config.yaml
d_model: 64
norm_eps: 1e-05
rope_base: 10000.0
init: "normal"
init_std_qkv: 0.133
init_std_down: 0.015
lr: 0.00517
grad_clip: 1.0
warmup_steps: 200
final_lr_fraction: 0.1
seq_len: 768
Each number is 500 + 25 x the weight over its row's rms, rounded and kept within 0 to 999. Layers, rows and columns count from 0. Numbers have three digits each. The size before them is the row's rms in percent of the matrix's.

# layer 9 MLP gate, 192x64, rms 0.204, rows 100-191, columns 0-63
105:474506514481514507524490484499470503480503543513472511461495536523446508508498515550544479500521525460491440523506449472506505504524486498510547487541481517492463477493485544519516521521516499
103:522475491477528500484518485538513485497483535529512498494491518524488491526497508486482496490509471463471498480481532457516513461510497526490407469489511464538475508470495491546454503466480515
092:499524532501511522488493487478485512455489530442474496550535480494565520511531486502520500501494484530522490508538501454525510496469516541483533518521482459494476515486471481525490525531533487
105:526476500501505506549460485482531544536516546507497490502521515522489510463502481500446489482525511499460509483472480499494520480521506481517490498475471496542475548491500584511520488518517518
106:504511491506501527492493515476536460485484542510475478484487492482554503461507491450454502526519473494508511459495470481535536481552488483507493467557504483515478521499479501510528543507521466
101:516531519504456439493465498468567502524515510443537487486437483498491497513497466500480530492503487480536532477521494479501482525531486493524516484482520480503523496503499504509495544484470519
087:488480545569550500467523507474489519507500476505505526491509505469497488527421479495483461497468479511497449506473528499489473518536532519502487473494461517480499494505478500461504488507513487
097:519536511484481541499454498484522498529505473497500510496516522536491528484507514526521492472473451487482517507513491477516507491453478509522463530544545498499539499483484501453529559497545476
098:485520492452479497548492534498463493520520479514514518509540513499494511505512511501461506505458471474508492525503473465485520511492541505467485504492554527515446526472466491432489471510473508
080:516448516497500503450496450488496496513509478500469501529485470515507501534506510512526507488489539543478513481536518529493462518491468505464536494476477496490530555525516491469443465468514494
108:469503480534495487502517528468454505460499540468506525512528459503496509520526511512498573541501512455522467474495523490466509515498493462488503520487518519540497541493526507533518473463496509
094:518513474504496524474508516515480469492483442479479501500507510510484467490536526522513539470491514494493504510432468496510487505472460481509483511541528502468441511555502500535551517496508515
087:442470490475540496447508484527519492485476526552476519472508488510495510503434531511509504489489473461456515490468479506498524493537480493498550501508502464496494517524513521498519454479501516
113:471482498534514499469502512511509510449551484494450481515492509470517479471500531565489503496496515503500476523478513516469489440502478476491476529502546549521480516457500474482503517488530486
092:513500506467534508506505482514493505492488494528457506501535549511474462511438528508467474482515497476459491500525500481578490492486530507502524495496459469497499465478518498476488500491489437
098:504446512491515492490472533516506505526542516464537498479459510500524488473523524548481532464488430515477487503526523451490495491508508516498499514507516472518481470511456505544497493528510464
092:500471505469473517526488494496458496480518508505490526449477487510514527473534516525465462467458535489488517476518518505485532504510516458504529483526517501500536432516519545507493463496524467
106:490548526505489461557506533470536487492477500489485519539474530500494551472500449516479483491510476497487462493456507452483526521510472465484447510502493491515516497511476486505466525503485520
085:489515517508487492515485483497495506469494544514499537485494524508475505472480491504486465523493480498430503498526528458503476563543523508571556514482508527507500482476495490499467491526498529
103:449486520521489464494512523516523526468486521535515476491481519462500509483522481522494495480474508529502422474501534496511478511518521532529449510489510504481544526475498479486534524455507469
107:526516472520468492502530517477462495506467521493511540464511512487497464481509482524469530500499453508500481463443499487513512500486545483513518495528493507520503467514501466544457463551487461
099:536514482515513510484485476486501477501445508498481518512490521503516521521493466493494498458493503544529514439452512510544522527507486520488510512523548479522470524471441476477482464501463510
090:453518499497524540513502468471480507538511452518460503498497485514498503484487495522442518528486522518500498500489519479509501473497463501479488505524447457520502450484452531471525469519495457
097:482508517505515529513493479479477456510506536492511456531482442485532485499519469472523494499497495536513483511478544522524491513518506513514466515464462505539515523525510435488471526466472470
085:448544532535499513500495448518487486454477495493478526498518493497504486532509452522467526490515528459517461506495460492472502526508485528543511516510528538521488484529527535484498494467520523
102:535518509503508493511472473483483505486505495463503533498495464500523479515485490521515549479478522466512511463535503472436519508499457514436485506491499593489495486503508515481497493502517495
102:494526501461494489496519505493466456439533494466515494501480513502517471527500472491487526447452499490491487515433482533504470542494501497519504498495510460514462517491468462493518505482539522
106:482514456533506498510453518494536484484496548524500486497534509507529461528542504486498488476507486492488454472498511488504528472534499508529468530526560483503509486517455510518495537470523546
094:526495535513482489507478494543471456539510472492488536512479454475510527487503518536495471521519459467471497520492518489495556524542491520542537469508521525501485501465518521514495508532520464
099:469496486529523516531503551491491461493505499532454497517455493546495484522494502509532489508492491515523498496455440521502460468494523525453472495557466480489505492510520462494487521519496513
105:494487491534461530507506494555507499494508487497476542500489513514552479526517495556499493461524490537496527493465509512488462477516479498489479557529527495468469524526502437476485479512501501
089:539530481460511537514491500478495528500506565503487457518505541469502489485506530487527518502529516453515495519526481527496510501528493516465453483461504528519537560508486526515506515511477480
110:443473513531506532503518467561474499487521507487425524505482514566482487519464547533508524466500480517505538472489495486462501496500494481509487518514493495516506519484488468514488487513507510
108:481578548530494481454511536527524493505489460503487556537527485521518479510517504510466491516478492471514501498495451446494481529503498469518490477500514530521518504508513467500514494492475515
102:489538516497537493495483504502477505459547505466502489522540500506464488512497500509474449478528498508510538469484472470440497547507496507542554543505498497511510524516481486552510494501520474
105:512530490484545519497508483500498480477482471479488517514493508516491494496518491551456506453490522498491506498495496491569521520542479482568526460550516517499470491513453539496500479521486507
109:475511474550506471506463476450492486494530529474477462514505507501488496529545457471477496478506461560527453524493443496494505511525519487493500491505492496514498463488495547494502476512526512
091:516493502510486497470506526498482490463495490502469483438532496510461501548485525515457471485505456524516541444473485502455469501476544486503497505493534489524519486494525490539496487485546515
105:518513497495534519440514479525481492505484514525475477536522479489498515514501442504457467513482516442535503486477456447499534506497520488526511518524503492526516522484510509525515514444521524
099:503514513466486497549479515509496523497499539457520506492526518461471512546460505532485537528485496537499525537478481490505524512517442512513496465546468508482462514475483497487497506555487492
091:477484470513452524474487514496483472486503512516519466491511505527488510505473516482475554444512504519502519477522498504527532506487478472470455495468535501526457515514486481553463472480470459
110:518497490483482501488497466500513494513515541500458531496477530507488486508536506507495515516464480470512506479532534446502541437500510497486508522545468506552489468457536498504508478512528453
110:493503500541519501519441498501489524515553504489471543469505480472476465502506498472478508463483484496523496480477489530462492493550485487526533550503498504549513488492480511520475503452480455
093:458463493489561516467510513489502519544448488504524477509485538481533507493502461481455467491470492486521490505505482490520519493457470502518479511482477505458492523512484502450484470498474545
095:502508508471467490498534505561478446468482522463508463472471502455541486513528491534525526461501518502488523493509506476470541492507517494506521546491520522509529487507494473499529530525537517
098:470456487517493522495458556475481492493503485496458462468530478537522504514545474489502485499509489532524530508494475500493502486511458545527468515500502536474484489485505554503474519533463525
105:517524461506490488479503466441475480524510508508486495520519482509531514492545496475491495480506476580488470513492503474514505470503509556532517492484479478477518467541497522486466470483540482
097:509504481553504513471466495474502486499506529508499515534492495475491458476548468515484476498482507457514478529468508492470486547490539521486488526520502508500487519513467491435486554510474546
100:473476529550521514514449473511509476490557515480537505504498474544513499525520497543518490445501526514494491491497456490453496512504489490467507480530492480542488513473487485494463512476461517
096:438500499507501505500501494469510501513496507499549470491480501558534471463509527506491521468555510519531504424498497504503456494507516479516512453481502496509460490492467464494514490482494467
092:510506527486495531493513497501497544489477477507519456475488486557557516494522545515528530512512505556440496492498514486511514475491468499496482494457478502467486484482456506508518454514530487
093:494518502504515484470467483515450477496509525549525499490474505495478487532518468486472452495515501477545506459546505484470508483456486534524496498473487521514507518452508558528531481520478502
109:476499478488488496525521522467502470464474501466487510513476518496548526485532533514489516500508495496500514501535491520468497496502570491520464545498460525539545498473498516511495491507556447
098:504488499522490485540466505465537494471525513481455496429514536505448490486491528465470518529471519521516505530441487516523501532492511483522494521526516498469490488511496482500517531525462486
105:446534479461501483535493502446566517505496551530486469498494516484491459509517480474491500480501489538520457482508516514489506520524492491517516525523474473526527482464494474519515546499479502
097:511514461520487518517508499501474540458510494525525493455492483499514505538506501519537481485493480495499504497487483467488559485449545502546565540492513518502466462511505509538498499492502540
089:508506478440489498522519514486487518506500506492504507443483518512474485529516466479498507518531477554522509511506459515459525499520523478473530464502466444508472524459480485472486476469531525
092:479518524479504435483531490485503505489510484507491485528533521504499533519542491479524519532510505484495480524481450477489493500522485519524578551492516463531486455479529501526520491476509514
103:493496531529501525519536522502480481526499465459513514519493499522531510524490496474487512450528538440470468487516445535493484525493522501535519503487536554494504503548500497511510535486488481
106:483459512498517491510477480467511543505531522483490503454495525508488505490516525535464509488477518505470486502453478461495520466494462548486489558477515472496530502484511507521461457481473541
090:522509539547481486502495501474511528513505528471502494523527453520464501493554545482531490490505517550495488515520471488458541502478496504510512452513479517462514502542500544524461505500517481
105:523501501506517467472492495506518518510549510529498512489499509480494467457520486499492487479476504518481514504495467480457529475531487497485422554481483529484488522479521474540533480466443500
102:495536523509489502500456516503476491492526490451505532487487480518490474484526477524510477436479508476473501505487498485502514453509459512514465471498514530518478489474521462510435488492490435
104:499515506492482479470508483540504542488491513445525517460493475532540449523483530471482498477523526525499485477469469464489495473474508483510513507508509473495495509544503458523471547551501485
097:503487514533463494475490514503551482500506532464503502476520483500489480474499482528500496479481525497528464472464497492491497531463483522508516490489506475501468444526476503490464599471499503
102:520520496465480475526495523521521495537493545478469496502478481508536484482501473494514522515503506467496503491433497481563480473537573481456514492516509492504527507481542490522482517518510507
100:490528487452500508484501539561527493502508544470498525470506449512512457495519482484456502462525464481506523451460477512494490517511505501508504502506447499494530492505481502540497461472514505
103:482500489542479489537525483484454516523522478504517520510501478527513496515564480471467471547526486500494469472479557469493504509513516523506494520478503545522497491514542522543498454512489518
106:452513503492443511518499524517497510519505470488519513503477523533505482509472504489501488474560510503467572440483480495536495539507528539496472481498513508551489499481516510508460498491484512
107:500516495478514479482515445490536497520500544530510485494508477509494486501448555538498534465548527525507490501535522473524499496512520535518506532467477524499493467487482494498506517495489428
103:499502535475452480527522494524495504506488506487485544474496519472496503529514536488519524544533485492512504476485515470467546506505533476497485526493518469503484534522569475482532523475557495
092:499467529511445488510483503517513488480519500494572497496490507479474485501502513486486522475508537438505524466484524481473507546531505500516495518552502482542498542454523473513532483519509496
100:430482504524487465485504470489486490541516489525533531498458520545475474505527467485467494490499515549507472440499466543522496500526480521520519477517492518492507473543493496511493525490490510
098:506501478520524558558507503486501522490508517501495528505543473483504481500481471502549491513500496504465472506483502517478531558518496486535442520539481530546516490499495520526502530537507529
108:524578514524448492492507494489505516459481514494499548486548475511502465518497473471511520509522515504484494435494509503457453536526473496507493487499491499491502504555516477514514530505497490
099:535482488507519497488511531506493474475524483476496446548473469502547468543506532461505493507478528500528468468467503505488455522513554510524477473511505518537519485481537465491504491480520500
102:522493505510518463542504505501472531495503531490505461494484518531497450464443534534481510520492508513518519496493490494453546506523548513506448491518527500501474513460468506545538494495482501
094:514518487499520452507535492493460535490507515493500480463490473478487487497531467498495517486473507525528486458458504549499507557465522479496498496499525478514482535533482482523507564455508529
097:512520501502492502569490498516498506467522505494494536527489457486468488509512524524477498473528507486518491493537475550507484456462481419499519535524483509505532510495480513557494507492505488
102:503552507510531497491446558523464466485531517536511502511493493544527448479490533533474539511476487483498531466487500474478490477483494476501489505533545464509478485488473480500512494496506517
104:504482494480517473498488542495459475520533502458500487536482490484523463523485485472479469466472503485546481523499497503507519500494529479566448482547536487455459497489497486513512484493495475
107:540482497483492457482507504466454460485501500495481526549527499549524525488535490497456484468526503520444490477484484469502486509509492527472524474516542521475511511491517520475489518479541532
101:479507499504485494478491488469495511504565491443499516525493517480481505517547482492481482508497507507549480512525503513535484543504484527500475426495494544513548485463485518501445489497510503
099:520509486492471549509507478468491514496498514499520483502512478530532466493546467469524489465497460493515547508502498508471549521487496504485461494503467494479489560490503488488566521535471527
087:468498539472434513476472511526486492508493502502511491537482488549493528549512481478529535501485473504494487474541493468535560517543504492505497500497525498535468504464493506467495507523500533
099:494515497500491514502502502491499490536453478464486570517508521531568491484493466492460502528503479501563507466525506485516470491469499503483495509556499541499486511477480525492494526513478466
103:487507533452494514482509471472543523488476524524507510496507574519484469486521475461471522502462543441501471511518475481527490497483507516515455497488485529493520533485507540511492493492526493
106:492482489495517489463540494538490467470536512516482533509445505501505442505483499521498474510499485478506486440480514486551519453530478472444496495538489491510476484499508485473509491464475492
098:503576519503497483474503452488508488489553536499498504504484466491518477494497513492534481510453532488467524485502471480475523514547479493533503530552509541490498450492487508533494505500519508
120:506508465546502529527481513458500463527490453475460535501518476518525515532484511528494496475503513514517490511522443470494544524460527486537454499521493520473505527516484466485474491494526496
103:499500481487495526517532539542500482490534494497471531483493474542557490488478517474473483486465465540519514459502500482485524490523516517497502495563490535502496492518535471560505518512528516
089:514495471522493483468489535495518482478466497514530508475488482511538500493419534538478504473511508473506511532462494507526516483511512483484512455527511520472510529502498488519506477450507432